Weights of a small GPT-style language model, trained from scratch on English Wikipedia.
Training: 82M tokens, 9998 steps.
Each number is 200 + 30 x the weight over its row's rms, rounded and kept within 0 to 999. Layers, rows and columns count from 0. The size before them is the row's rms in percent of the matrix's.

# up: layer 4 MLP up, 640x160, rms 0.0746, rows 307-349, columns 80-159
# down: layer 4 MLP down (transposed), 640x160, rms 0.0748, rows 307-348, columns 80-159
up307,100,226,219,216,206,119,194,186,197,148,216,191,163,236,221,240,152,204,183,221,171,221,162,172,185,208,155,241,212,183,221,200,213,200,176,169,193,182,165,209,230,172,189,182,163,264,221,186,227,195,213,224,149,209,214,226,219,205,184,230,193,229,204,213,200,199,215,204,222,239,254,206,187,185,167,148,209,277,190,180,205
down307,085,233,203,198,212,218,198,246,239,215,192,203,197,198,199,159,209,212,234,174,194,210,226,237,192,233,197,173,205,191,169,203,163,150,165,208,243,248,239,219,199,173,165,241,206,199,240,193,204,239,194,217,214,175,227,166,224,242,237,187,235,172,176,163,178,248,217,202,168,171,173,172,242,208,212,222,166,179,237,203,207
up308,089,232,241,172,215,185,206,216,228,275,216,247,190,240,167,209,218,247,182,165,205,236,225,221,180,190,200,185,202,185,162,214,173,189,199,187,200,190,215,249,226,235,235,217,205,219,173,222,248,199,203,227,187,216,227,158,212,194,167,213,251,223,185,223,175,231,216,222,193,184,217,213,203,165,274,201,199,211,217,159,230
down308,093,186,216,188,209,195,201,234,197,162,233,210,205,209,149,174,261,141,185,193,130,212,203,192,194,199,155,168,199,207,214,153,167,181,190,254,209,142,232,202,182,197,213,251,178,218,235,190,178,201,208,175,173,161,202,164,243,229,221,209,250,191,215,217,165,200,183,211,149,228,174,198,174,166,271,210,200,218,203,171,175
up309,097,220,220,180,165,201,190,231,172,210,175,186,255,212,215,158,186,198,136,192,195,190,178,157,148,209,232,177,224,163,175,223,213,164,182,225,214,222,136,184,241,187,203,217,207,156,223,239,215,208,184,211,172,196,224,192,182,222,242,225,192,192,170,189,167,199,180,259,187,238,192,214,170,194,150,246,209,228,260,193,224
down309,103,178,119,155,187,212,225,154,206,199,257,146,232,188,226,183,221,205,256,229,231,245,223,179,210,228,160,190,195,173,162,164,204,215,224,198,162,195,215,212,223,259,224,223,164,249,231,181,175,174,179,151,240,191,211,151,184,191,220,183,145,203,212,201,209,213,164,193,225,192,180,195,179,238,204,213,238,203,177,161,179
up310,099,136,187,200,201,196,228,176,230,210,187,208,228,207,215,280,212,188,131,213,181,191,162,188,156,246,132,164,204,193,249,109,247,213,221,250,194,233,206,260,156,225,204,214,223,165,189,212,196,232,199,215,182,224,177,208,254,191,198,223,175,173,162,183,181,230,159,200,181,190,201,206,204,188,195,188,217,248,172,188,201
down310,096,224,211,178,175,162,198,231,186,202,202,226,140,208,171,186,191,182,246,193,209,201,272,255,212,217,203,207,192,212,133,166,234,179,223,215,208,131,216,156,216,237,222,219,182,198,229,257,202,188,245,182,144,232,201,255,219,169,195,214,197,210,171,241,214,202,227,169,209,203,247,166,184,222,256,135,206,155,210,146,189
up311,114,200,214,239,186,128,227,194,199,190,197,248,164,166,203,219,205,181,225,235,221,219,191,199,153,215,222,244,205,214,137,217,185,198,209,157,174,210,206,175,204,216,233,170,190,146,211,229,179,159,239,202,207,239,245,193,175,198,234,220,154,219,243,203,179,159,133,199,206,251,184,240,223,218,185,250,185,155,180,195,221
down311,109,178,147,205,161,187,239,170,186,155,183,218,265,215,209,175,203,194,231,131,141,178,176,197,173,223,186,232,186,188,234,209,237,185,195,152,189,227,183,223,223,211,201,217,171,186,223,177,179,191,240,187,180,178,235,215,271,136,180,198,228,180,217,202,207,239,212,231,158,282,226,193,208,176,227,214,212,197,220,183,209
up312,094,247,243,197,216,156,171,155,208,175,177,254,210,202,192,216,153,173,156,170,229,185,160,174,172,194,161,209,171,214,204,226,174,183,199,256,181,152,152,224,194,197,218,190,204,193,162,199,186,253,220,208,163,244,218,197,175,177,229,164,197,177,226,166,256,183,171,214,198,257,213,261,140,196,184,198,157,157,228,183,220
down312,102,182,153,228,253,197,189,180,190,189,181,168,201,163,202,174,169,176,216,176,201,210,151,183,173,251,205,275,188,195,208,173,184,248,169,242,175,214,225,170,205,194,192,185,232,208,188,185,192,200,144,225,206,204,202,231,250,207,173,251,222,154,187,191,180,204,244,222,232,168,153,184,218,215,237,211,233,180,196,178,153
up313,102,153,187,159,187,237,230,214,185,165,142,206,145,206,181,171,184,159,250,232,214,236,138,175,182,260,280,194,139,140,254,165,200,210,228,258,217,181,194,194,212,206,215,227,224,252,176,242,205,222,216,128,188,201,209,198,205,206,224,194,216,180,196,205,187,161,207,172,208,168,220,176,237,203,201,202,199,150,242,190,257
down313,106,202,231,190,169,292,226,208,262,250,213,186,172,188,170,236,173,190,200,211,198,223,189,185,199,241,186,177,245,151,172,174,247,188,174,227,186,160,165,227,202,179,229,136,219,230,224,220,176,212,147,208,180,198,208,199,180,232,127,190,197,177,172,238,180,182,162,212,178,176,158,189,166,219,237,194,199,269,169,182,166
up314,102,204,215,199,209,218,168,218,204,181,155,179,271,192,142,204,239,196,206,185,204,256,184,177,256,231,175,193,218,215,163,201,175,196,164,211,189,218,143,203,206,238,176,222,198,213,179,177,248,178,161,218,211,201,226,164,224,194,165,206,249,231,173,191,266,202,215,199,175,224,197,212,149,186,204,179,178,121,210,150,206
down314,102,200,185,194,168,236,154,161,190,180,207,165,131,206,246,216,172,216,181,204,185,173,223,249,217,233,148,183,217,234,150,133,191,195,203,251,238,194,226,176,233,186,182,222,203,213,223,210,155,204,193,282,207,250,184,221,199,160,207,156,159,229,197,174,239,235,214,140,235,220,224,233,233,191,218,224,197,155,254,235,170
up315,080,246,221,177,214,176,276,197,245,175,161,186,183,159,239,255,169,216,228,188,180,198,172,218,180,226,193,183,246,208,233,159,255,201,212,201,192,222,250,218,214,227,183,222,194,179,223,212,181,239,186,226,215,209,191,153,198,211,195,245,191,134,174,169,215,200,197,193,197,162,187,188,186,258,208,256,224,178,190,156,236
down315,075,188,172,295,192,199,257,169,213,170,240,169,172,225,232,218,222,194,162,195,203,201,185,194,221,148,145,188,200,204,197,182,189,258,178,219,177,201,201,246,170,131,214,238,178,187,203,211,196,201,207,220,196,179,200,196,176,234,228,219,262,205,220,220,206,142,194,137,195,174,222,247,196,189,155,195,243,192,237,213,216
up316,094,222,252,235,191,168,227,221,200,208,152,225,184,181,166,219,209,157,192,220,146,234,180,171,214,207,250,204,231,218,230,162,261,182,175,206,218,194,212,191,198,203,195,197,195,242,191,179,178,154,172,135,185,202,147,190,192,160,167,221,170,258,150,182,232,226,200,211,178,230,257,197,207,192,187,255,183,174,222,163,151
down316,090,218,139,178,192,248,185,181,206,251,225,190,206,193,199,224,226,194,219,197,168,170,247,193,203,180,171,200,193,235,211,185,141,246,242,211,273,195,171,201,198,178,188,206,216,219,168,246,223,199,184,214,162,216,179,153,235,246,186,216,243,175,179,211,214,196,258,217,256,150,208,184,210,204,233,232,227,189,138,246,169
up317,094,179,199,175,216,240,244,183,203,190,239,201,164,159,212,206,229,189,231,197,193,193,170,158,204,166,183,166,228,232,193,246,140,172,156,144,253,203,173,237,192,168,183,200,234,195,225,259,156,229,193,205,230,196,205,208,191,185,224,194,204,212,180,252,151,222,205,187,169,210,229,221,141,243,201,200,235,224,137,217,246
down317,093,211,163,203,227,186,159,225,209,236,165,196,231,238,182,224,188,176,162,232,164,179,228,182,163,194,225,163,171,122,253,198,222,169,199,219,131,188,197,168,264,231,211,184,148,238,174,209,243,189,224,182,201,190,247,217,126,235,169,199,237,226,207,231,198,189,204,193,207,137,202,163,222,229,205,200,168,159,200,194,149
up318,093,255,236,198,196,241,169,182,221,197,163,182,211,230,189,204,203,238,219,204,236,192,181,169,196,164,222,174,196,212,169,169,207,123,167,238,199,229,203,134,215,213,161,252,186,231,202,234,221,235,198,251,143,153,214,219,241,233,171,148,214,164,170,183,218,212,173,214,230,215,162,214,204,218,166,150,214,227,176,251,251
down318,098,174,121,244,188,181,191,181,224,200,212,230,256,211,241,150,225,176,219,201,151,155,180,203,169,175,145,218,202,257,181,224,173,240,154,184,164,193,212,212,215,235,171,178,176,208,226,170,229,185,160,170,169,250,171,218,240,228,219,147,233,222,219,202,206,168,196,212,193,191,183,188,196,255,211,194,206,193,144,223,192
up319,100,197,170,202,178,254,170,224,203,202,179,210,217,221,204,181,207,259,229,220,176,222,184,175,206,201,186,162,183,160,201,243,226,183,192,163,209,127,211,240,158,204,207,210,199,133,264,218,231,238,168,176,244,219,216,144,183,150,203,157,192,246,201,232,171,221,209,156,167,176,198,187,226,199,185,246,188,181,195,162,147
down319,102,233,172,155,205,174,243,196,233,163,253,175,238,201,214,220,225,154,210,209,138,244,135,188,216,235,226,238,237,193,205,237,233,190,201,152,168,250,240,198,188,202,224,207,220,185,175,206,240,168,227,223,228,205,205,276,224,215,182,214,186,190,169,204,155,183,241,167,173,155,175,218,189,214,196,195,180,146,195,245,171
up320,111,163,221,203,218,168,213,175,230,221,190,221,264,167,191,163,224,204,248,211,201,255,156,183,239,207,233,209,189,247,152,215,147,185,211,222,238,231,235,168,195,215,199,191,188,153,170,242,186,195,244,180,207,215,167,236,221,189,153,192,171,192,196,219,197,222,262,225,155,171,132,229,213,212,164,220,152,233,237,255,213
down320,113,188,160,192,165,231,183,203,195,219,254,169,218,177,192,257,181,215,165,208,170,192,185,245,224,169,217,242,222,209,192,169,168,221,214,198,199,200,178,243,208,182,199,208,232,183,194,196,211,227,181,257,163,186,188,179,260,184,196,178,192,203,207,216,189,215,191,198,161,198,238,197,190,201,153,192,239,224,202,189,257
up321,093,148,192,210,155,229,265,143,255,168,190,214,196,232,272,243,219,213,182,158,236,197,174,190,210,150,182,202,192,201,204,135,177,191,170,235,212,177,209,212,201,192,180,212,233,220,189,212,187,184,176,242,218,260,189,174,193,229,206,228,195,217,243,161,157,194,217,146,144,180,226,188,214,222,195,253,181,155,201,212,227
down321,098,182,194,270,202,198,196,141,187,248,184,197,258,183,229,185,239,195,225,242,192,188,190,203,189,251,202,233,282,181,221,201,175,179,174,157,221,228,189,235,198,205,239,167,250,198,281,221,227,242,231,177,165,130,210,202,208,195,189,218,225,178,174,157,216,244,202,215,198,209,186,141,124,209,189,186,201,172,173,181,170
up322,106,166,215,203,188,228,232,189,177,225,234,212,239,146,220,200,179,164,195,266,178,189,155,192,196,169,130,193,199,206,279,221,227,187,219,231,182,245,191,188,196,180,251,202,256,207,194,186,166,226,135,194,194,263,200,189,179,215,194,216,226,153,199,190,173,205,165,180,208,208,203,228,236,219,176,192,185,169,194,226,205
down322,105,227,182,221,181,250,134,172,190,201,152,151,239,156,185,166,191,238,178,148,197,212,123,167,181,213,174,185,163,196,193,205,216,172,231,217,230,174,220,221,180,169,285,189,187,215,207,192,183,241,157,206,235,169,153,246,246,231,172,216,171,209,182,191,164,227,229,192,180,189,226,173,191,173,204,186,239,168,235,206,198
up323,104,201,182,194,160,193,150,222,202,222,193,232,203,233,201,203,188,186,235,189,216,171,219,264,163,175,200,214,166,227,207,219,180,171,166,284,234,200,202,183,160,219,197,193,241,177,181,192,184,164,258,183,175,232,179,231,227,174,241,193,154,171,212,191,233,215,184,221,278,181,173,165,213,198,202,166,191,198,237,190,249
down323,102,179,224,150,248,181,216,114,171,189,197,200,200,205,227,173,226,235,180,194,166,236,189,228,219,197,174,203,176,239,193,246,212,231,145,186,179,215,228,198,188,174,166,202,202,166,185,197,208,207,219,234,147,228,252,277,211,188,235,250,168,172,208,243,188,182,180,164,176,222,204,229,204,231,280,215,248,141,212,235,152
up324,108,206,265,226,207,226,228,203,211,235,222,211,211,209,219,243,228,237,211,221,195,210,143,128,207,197,193,244,195,202,222,186,148,183,212,236,205,152,230,216,179,171,192,217,188,209,258,195,211,209,193,181,157,183,211,165,205,177,156,184,186,153,191,197,212,227,228,265,193,172,166,242,150,206,232,165,217,158,261,210,200
down324,099,173,188,163,227,221,162,216,272,242,209,159,196,194,196,178,212,199,154,189,201,156,209,202,138,173,222,213,196,152,207,211,188,224,236,218,218,182,197,163,165,202,217,219,250,221,192,252,189,206,217,224,232,199,201,181,206,259,226,170,241,165,213,217,233,153,233,218,185,245,214,203,269,213,169,184,214,245,210,215,233
up325,104,210,222,247,186,196,171,220,235,174,231,161,156,241,167,216,187,260,180,158,186,167,197,167,210,190,192,159,221,152,215,208,193,178,191,125,246,199,212,198,228,229,236,193,168,163,193,205,207,217,185,175,254,253,178,191,215,217,223,205,205,143,171,211,171,191,231,248,186,233,173,157,220,177,187,222,218,169,215,172,256
down325,108,144,171,175,196,185,191,174,185,186,200,225,236,202,193,144,210,178,199,205,179,202,164,181,251,215,224,172,190,157,186,156,203,181,184,266,185,199,175,188,215,242,220,242,193,255,201,218,202,179,135,238,199,184,182,225,264,189,170,199,175,208,177,250,299,209,220,219,202,172,251,208,225,209,187,181,175,182,175,205,132
up326,105,183,207,172,241,178,210,184,184,186,187,179,176,191,214,181,182,246,210,175,194,274,190,190,172,210,231,205,186,143,174,207,231,204,194,195,232,217,186,233,163,196,199,221,184,270,168,238,184,203,224,201,236,194,272,179,204,229,182,159,200,198,202,237,211,207,125,235,218,199,236,205,150,268,210,176,162,211,222,197,185
down326,104,207,182,204,164,216,181,253,223,224,237,218,183,240,182,201,197,178,200,187,251,177,183,171,190,264,215,217,239,227,237,191,207,230,240,190,177,183,195,172,251,235,221,237,253,214,199,192,182,164,157,163,203,225,230,195,197,178,254,181,189,197,227,226,169,218,161,213,194,205,164,234,204,180,201,145,211,195,215,211,198
up327,095,188,194,252,188,247,196,222,231,164,232,167,223,170,214,216,225,181,213,204,208,200,160,248,225,285,236,178,175,174,194,223,126,155,218,210,215,183,213,207,208,177,176,199,169,175,192,193,172,229,179,207,144,174,195,225,143,216,186,198,187,240,208,214,197,169,167,182,207,240,233,211,172,212,215,168,201,177,203,120,215
down327,106,284,137,187,228,222,192,178,240,199,207,181,215,232,228,194,181,217,224,186,166,125,181,176,194,200,205,257,213,191,188,145,179,255,218,229,222,225,216,251,205,137,206,190,175,150,213,196,184,197,210,192,187,186,179,194,239,219,194,187,223,194,230,257,192,166,160,228,211,148,190,217,222,203,244,213,181,236,204,228,196
up328,093,195,206,185,166,163,189,169,207,241,158,187,160,185,193,162,175,205,232,189,193,278,201,211,225,137,167,243,165,212,179,200,193,203,224,220,218,200,188,201,210,229,173,165,206,196,156,210,166,211,173,217,236,207,229,152,245,214,176,197,153,207,188,185,276,148,195,219,156,229,225,184,174,190,205,240,146,212,156,207,176
down328,087,165,213,222,189,179,129,198,208,224,240,195,216,148,217,208,223,151,184,178,212,153,273,189,187,169,228,200,249,164,174,180,214,176,245,209,233,172,209,194,180,217,239,197,186,193,216,224,175,168,202,199,193,149,197,172,222,218,226,236,241,239,194,194,123,194,213,211,194,199,160,134,216,245,179,186,161,177,169,236,239
up329,098,237,198,200,134,226,222,202,208,239,207,153,234,203,154,206,188,233,210,166,208,219,207,171,181,171,219,167,280,249,182,188,223,173,167,181,163,248,224,223,154,208,264,170,174,215,228,242,247,170,164,184,230,211,199,151,227,182,204,150,198,202,189,235,188,166,134,188,208,251,199,193,227,220,174,166,213,220,200,228,189
down329,089,229,179,133,236,251,215,215,214,210,211,235,209,165,236,156,193,183,214,291,190,157,156,217,221,198,182,142,192,142,199,215,160,178,176,189,239,186,233,188,201,222,211,193,245,203,194,189,167,222,235,209,207,198,261,199,279,176,223,231,228,234,210,192,193,216,141,209,169,189,127,223,192,225,175,225,168,216,215,203,239
up330,091,260,213,211,135,181,176,221,272,180,240,238,184,256,218,202,177,199,192,234,209,198,181,234,184,172,242,186,202,194,215,128,129,201,188,243,194,223,227,213,199,231,193,180,201,204,144,197,188,205,209,254,221,209,188,261,190,225,173,213,200,218,198,169,200,208,175,188,132,194,198,200,193,238,192,225,237,157,194,200,229
down330,094,189,168,208,186,232,173,238,167,160,215,147,188,238,245,169,208,163,198,175,151,176,221,231,201,178,192,219,193,199,240,209,224,204,208,189,197,188,216,212,150,217,185,172,213,189,195,210,175,215,232,217,186,183,227,177,226,195,181,192,183,185,146,189,205,169,231,185,213,199,190,272,218,209,208,232,231,213,196,119,178
up331,096,245,248,199,178,177,191,226,216,158,203,201,207,212,235,164,133,234,164,210,235,130,204,224,204,235,246,183,194,224,201,211,183,154,220,189,181,167,242,187,166,189,184,185,214,233,199,193,187,164,211,248,178,157,197,188,227,205,205,170,197,225,244,147,292,199,149,230,211,221,196,187,155,203,181,235,196,213,180,184,177
down331,103,241,206,168,266,245,164,185,208,203,225,218,181,188,247,251,184,224,237,238,181,217,216,183,180,214,280,205,162,217,243,225,172,180,223,223,198,218,240,186,251,136,200,181,231,228,227,241,224,220,172,171,194,220,237,171,132,171,202,271,165,168,229,162,219,172,193,208,189,184,203,165,182,175,212,222,223,193,136,198,200
up332,086,214,189,139,176,192,240,234,153,146,148,211,242,229,198,210,175,189,130,234,177,174,216,221,224,237,189,152,256,157,209,240,201,180,212,216,231,217,219,181,203,260,213,173,224,237,203,187,131,214,191,179,211,234,192,156,166,176,133,199,228,227,189,221,209,237,217,184,209,165,240,197,188,233,210,172,220,157,179,231,187
down332,099,181,171,218,185,215,212,216,227,203,216,137,167,164,175,220,260,217,258,185,243,166,176,221,206,216,185,228,153,223,248,208,182,215,201,218,215,139,112,231,204,154,181,210,214,172,154,226,222,174,163,240,170,186,192,233,171,233,193,205,187,199,184,195,245,178,183,180,231,189,137,246,207,182,162,216,191,206,263,175,193
up333,117,235,253,149,201,190,163,167,187,161,201,201,169,194,205,277,156,179,215,180,207,192,199,158,194,213,235,224,267,165,198,191,216,158,215,230,209,139,201,228,184,196,196,237,239,183,190,253,256,190,218,228,173,216,214,182,116,257,205,195,230,164,186,141,169,172,213,195,226,213,186,245,231,169,231,168,130,242,167,197,232
down333,115,203,143,231,212,176,224,173,215,153,227,250,200,164,180,231,223,195,238,153,194,220,162,174,164,156,166,209,227,212,159,169,206,190,218,197,172,234,176,253,217,204,197,176,177,212,194,160,214,186,211,210,202,235,182,158,253,230,212,196,165,206,212,189,161,195,231,164,160,213,254,175,190,207,116,199,232,197,198,244,215
up334,100,252,186,195,220,191,145,239,196,207,162,208,235,205,214,201,201,175,225,195,209,154,175,183,212,219,218,245,164,214,242,274,148,173,178,207,176,198,187,189,213,203,231,188,138,234,199,183,135,186,247,232,194,258,212,205,181,214,211,227,235,191,153,157,192,224,263,216,212,191,180,160,217,195,224,230,181,223,228,178,194
down334,106,121,191,263,212,181,175,217,229,188,253,199,186,192,179,159,174,202,223,205,242,212,180,189,211,270,233,212,190,207,277,224,174,187,200,200,206,272,206,221,222,237,233,175,224,179,209,150,209,186,197,234,192,204,185,170,203,207,215,168,197,194,220,182,172,180,170,184,195,149,206,228,147,184,187,200,192,256,172,209,185
up335,110,161,215,254,190,127,178,204,214,154,111,221,216,189,192,220,199,202,181,174,195,195,199,184,194,203,165,286,216,211,270,216,203,194,135,174,166,201,205,173,187,203,235,185,249,239,209,250,183,164,200,241,229,272,173,187,182,251,216,196,201,198,201,203,227,178,208,155,202,215,184,207,189,171,234,194,157,201,158,199,215
down335,108,151,152,215,188,181,224,184,159,163,197,145,174,159,205,151,229,211,232,189,211,242,218,204,179,246,198,178,174,184,174,202,160,239,211,183,169,182,183,177,212,224,169,196,195,213,218,230,243,264,217,261,181,207,213,220,218,213,205,254,211,171,177,157,186,209,181,173,163,176,174,203,222,166,212,176,164,210,163,260,228
up336,100,207,193,205,159,203,150,201,200,208,194,211,223,186,185,202,189,230,198,192,197,214,167,204,177,147,209,195,138,235,215,196,206,160,191,191,196,254,148,212,226,191,204,204,230,251,212,213,258,181,242,231,238,208,228,220,219,206,153,202,216,208,171,272,216,171,219,216,198,219,229,216,161,170,222,183,181,215,169,220,148
down336,103,230,199,165,198,213,181,235,200,214,162,207,218,220,189,196,208,237,182,168,157,231,185,196,218,229,211,182,181,206,156,219,186,263,193,247,164,179,185,235,209,174,208,223,161,182,195,176,190,170,259,160,195,189,201,221,221,204,179,156,176,211,225,217,185,185,177,179,245,172,255,190,221,210,244,202,216,231,208,186,205
up337,108,215,205,227,207,223,167,178,240,198,157,184,208,180,242,181,206,175,195,208,210,232,178,183,174,229,168,140,228,195,185,206,238,208,184,175,215,156,187,251,240,248,177,222,185,245,196,210,194,215,234,191,167,184,202,173,206,224,215,226,204,248,231,154,188,184,252,180,195,193,234,167,199,154,209,208,184,125,194,169,232
down337,105,176,186,192,227,261,230,113,186,169,175,193,240,171,232,190,194,219,252,200,189,228,205,175,191,261,175,198,122,205,177,240,156,240,166,248,175,238,240,188,240,165,214,172,182,235,159,198,185,184,204,253,221,171,229,165,190,205,231,209,205,193,227,188,225,168,216,205,219,217,195,157,242,178,255,185,245,195,161,178,217
up338,080,216,206,214,206,232,128,220,249,223,204,218,191,165,215,193,216,208,243,187,132,193,234,201,181,223,257,171,255,165,176,218,225,181,204,194,208,219,171,222,254,200,200,248,202,149,185,251,180,248,192,207,222,228,217,203,213,200,165,185,227,194,178,165,169,165,180,189,205,144,238,260,209,193,171,192,192,228,197,224,182
down338,093,166,177,191,213,213,191,196,219,166,272,210,182,196,201,231,163,207,172,189,123,232,227,231,185,223,172,221,180,188,219,221,160,225,199,274,231,248,193,176,224,204,180,251,225,273,216,205,249,189,238,221,223,205,185,234,182,207,223,207,139,197,244,120,198,244,223,181,247,193,219,189,250,204,179,226,193,184,195,203,185
up339,111,184,240,113,223,233,186,127,189,216,182,161,217,222,211,246,207,169,170,200,254,228,165,229,208,251,226,224,257,252,214,222,221,214,257,243,200,161,164,184,208,209,193,265,215,160,217,221,202,231,153,146,193,196,219,229,164,170,209,221,207,214,151,210,230,214,160,164,237,184,236,147,165,192,194,206,185,246,231,191,207
down339,111,205,192,210,165,186,165,215,184,266,146,162,213,176,181,217,243,198,162,189,203,204,129,185,198,231,214,204,225,182,154,157,221,150,275,198,179,227,222,206,216,183,172,170,210,195,194,249,202,225,222,175,161,177,193,137,193,223,217,202,140,206,192,211,190,183,217,233,227,162,136,212,210,247,167,230,237,146,251,158,149
up340,103,209,231,206,138,171,183,157,250,200,208,248,216,261,200,207,199,235,185,203,200,215,156,237,272,199,205,200,242,259,218,227,224,187,181,205,179,169,227,243,151,218,215,262,224,168,204,221,219,191,196,249,230,246,167,196,166,194,212,213,188,190,174,165,204,201,174,185,230,185,239,242,197,209,214,184,180,161,162,155,169
down340,109,156,207,167,227,217,229,221,194,236,257,166,250,195,214,189,182,153,178,177,273,195,194,172,175,199,256,240,199,200,216,148,170,222,245,213,149,179,225,190,255,211,194,200,224,265,163,192,183,172,235,238,172,246,221,166,197,186,194,198,144,202,202,220,161,213,228,240,205,206,174,173,132,186,169,155,199,199,211,231,218
up341,102,153,253,173,157,175,229,234,230,253,195,221,222,214,203,218,161,187,187,195,194,187,158,205,251,233,262,183,243,175,210,203,220,197,200,269,179,208,189,226,206,192,217,229,184,244,157,227,152,162,167,244,207,219,241,225,171,183,153,175,191,228,221,181,170,212,220,193,226,162,188,243,254,257,164,189,132,197,209,217,228
down341,098,225,152,189,180,200,208,231,224,189,190,204,220,266,230,186,177,212,220,191,225,182,194,170,224,167,175,215,209,172,180,183,190,210,257,224,255,197,203,198,156,191,156,216,231,186,284,172,189,203,213,212,225,218,168,229,212,185,193,187,229,235,209,177,229,182,215,202,241,206,170,240,194,188,149,216,221,197,168,190,214
up342,105,215,202,180,223,165,247,197,178,138,186,174,177,237,216,198,159,170,247,196,221,233,205,249,148,185,206,213,187,179,210,210,192,173,213,185,195,260,218,238,228,177,204,211,206,212,171,197,248,197,211,270,156,207,189,228,201,239,173,199,176,208,179,193,241,199,200,244,144,178,231,177,175,168,168,174,177,179,154,196,270
down342,103,183,182,147,202,179,148,215,222,134,208,237,159,182,190,186,258,247,183,242,193,201,200,226,313,220,186,162,215,189,183,179,186,194,157,212,205,164,212,231,175,178,244,207,216,156,209,183,211,212,185,225,237,163,216,193,222,194,227,193,211,203,179,185,240,181,205,177,194,185,204,205,207,207,204,215,249,165,225,181,243
up343,091,194,231,198,166,140,184,228,190,157,206,242,193,220,181,185,251,197,196,258,184,174,185,243,185,175,197,194,169,223,273,219,247,206,201,210,194,180,186,216,215,183,206,226,257,237,182,186,209,173,175,229,169,201,158,240,261,223,192,166,175,231,190,174,188,144,142,231,131,231,234,199,178,145,226,224,171,236,213,197,197
down343,101,176,198,211,238,183,171,249,211,198,153,194,200,160,162,209,225,255,211,221,199,210,236,179,176,154,187,192,232,194,194,201,166,178,241,189,224,168,150,164,266,128,217,204,160,247,141,210,181,205,204,188,231,218,180,185,193,194,235,138,213,274,219,191,242,228,204,228,270,171,169,201,247,249,212,227,190,200,156,188,164
up344,101,197,219,145,169,159,227,181,232,234,216,197,180,184,177,189,189,206,158,156,233,234,184,213,256,222,167,198,177,251,205,168,154,209,236,206,200,169,220,149,206,268,170,270,172,185,199,214,221,263,248,231,204,246,179,206,197,253,236,168,211,233,255,180,226,214,147,167,201,232,218,236,198,211,236,244,217,178,203,173,199
down344,098,183,169,201,206,181,198,156,133,223,141,200,270,169,231,229,161,231,224,183,221,216,176,233,190,216,162,279,195,193,178,222,189,207,225,265,188,234,186,238,228,220,152,268,173,248,209,200,173,195,216,248,175,213,180,205,211,162,182,193,171,188,186,191,193,243,185,197,175,201,243,219,172,242,181,185,206,178,230,214,192
up345,098,189,216,204,253,194,222,194,231,179,148,212,195,215,223,213,180,164,265,207,251,162,211,197,190,184,212,215,242,183,222,203,181,155,186,177,204,233,190,183,230,168,241,171,197,233,134,220,174,194,220,230,199,229,159,223,194,191,254,204,208,257,214,163,229,183,182,174,200,210,181,216,229,146,184,225,240,199,250,160,215
down345,091,208,255,217,153,212,154,232,188,163,156,222,208,194,216,197,195,209,167,204,191,172,248,185,225,206,191,244,150,239,158,230,216,218,204,177,226,188,198,178,170,236,143,215,211,211,207,196,218,162,205,207,163,199,174,135,230,241,167,218,150,218,182,223,240,151,205,168,265,199,216,185,187,234,245,212,139,175,181,133,204
up346,096,244,220,224,161,245,224,267,224,173,247,242,208,176,197,197,163,173,249,224,176,198,185,180,209,214,123,184,140,163,220,159,210,218,178,274,233,206,228,203,203,173,166,200,228,246,188,170,198,183,162,231,197,228,217,197,189,237,156,186,220,178,217,169,189,180,231,192,212,189,164,219,114,178,225,202,182,215,174,234,222
down346,092,177,191,205,212,251,238,190,206,209,220,211,189,152,132,150,186,206,225,193,231,155,261,241,207,212,220,144,197,202,176,169,200,155,186,158,186,243,208,185,223,194,223,158,188,218,223,177,238,171,235,189,188,153,235,184,177,171,207,191,195,172,247,187,195,181,183,169,168,190,176,200,268,194,211,239,225,184,166,226,155
up347,095,196,221,195,231,222,215,216,225,187,208,176,145,210,223,149,253,176,209,248,188,217,196,138,248,202,204,183,190,154,242,147,182,209,181,208,250,210,163,202,250,169,214,209,188,197,171,216,172,208,168,232,241,250,166,147,184,192,249,171,197,231,185,211,204,148,224,260,209,176,209,170,229,207,180,200,232,184,134,207,184
down347,097,206,174,220,190,177,219,202,157,184,255,204,190,222,202,203,228,191,179,198,217,187,204,221,225,182,196,143,217,229,190,163,223,179,196,160,169,227,189,154,192,241,228,197,195,235,213,210,253,235,234,129,229,200,244,226,238,180,187,168,231,146,246,261,183,190,214,164,159,179,207,213,218,257,261,236,200,135,182,214,163
up348,094,211,263,188,157,193,178,157,209,204,254,192,200,228,209,161,164,163,197,246,256,203,193,237,186,194,199,184,171,238,168,203,204,209,173,178,197,213,211,209,188,196,204,190,183,214,156,154,199,155,212,164,228,199,262,221,216,221,240,219,184,225,157,203,178,153,179,195,197,306,203,223,239,146,205,225,247,226,256,241,198
down348,079,200,225,222,178,229,159,224,216,160,169,207,185,198,199,218,233,157,178,132,169,189,188,145,195,173,181,228,209,234,155,232,178,248,182,216,241,128,202,215,213,197,180,199,158,123,190,129,243,212,249,171,239,169,184,184,220,214,183,172,197,223,168,178,195,208,170,225,183,154,195,202,219,198,244,202,205,165,188,210,237
up349,103,169,137,157,200,236,139,175,217,141,170,191,225,206,201,192,230,208,238,210,220,184,183,137,180,167,211,208,194,205,240,165,188,206,171,255,236,223,232,234,224,268,170,163,177,166,222,211,180,160,197,178,160,205,195,204,181,215,206,263,190,202,198,177,221,241,177,146,177,251,218,232,183,260,203,218,134,244,168,197,215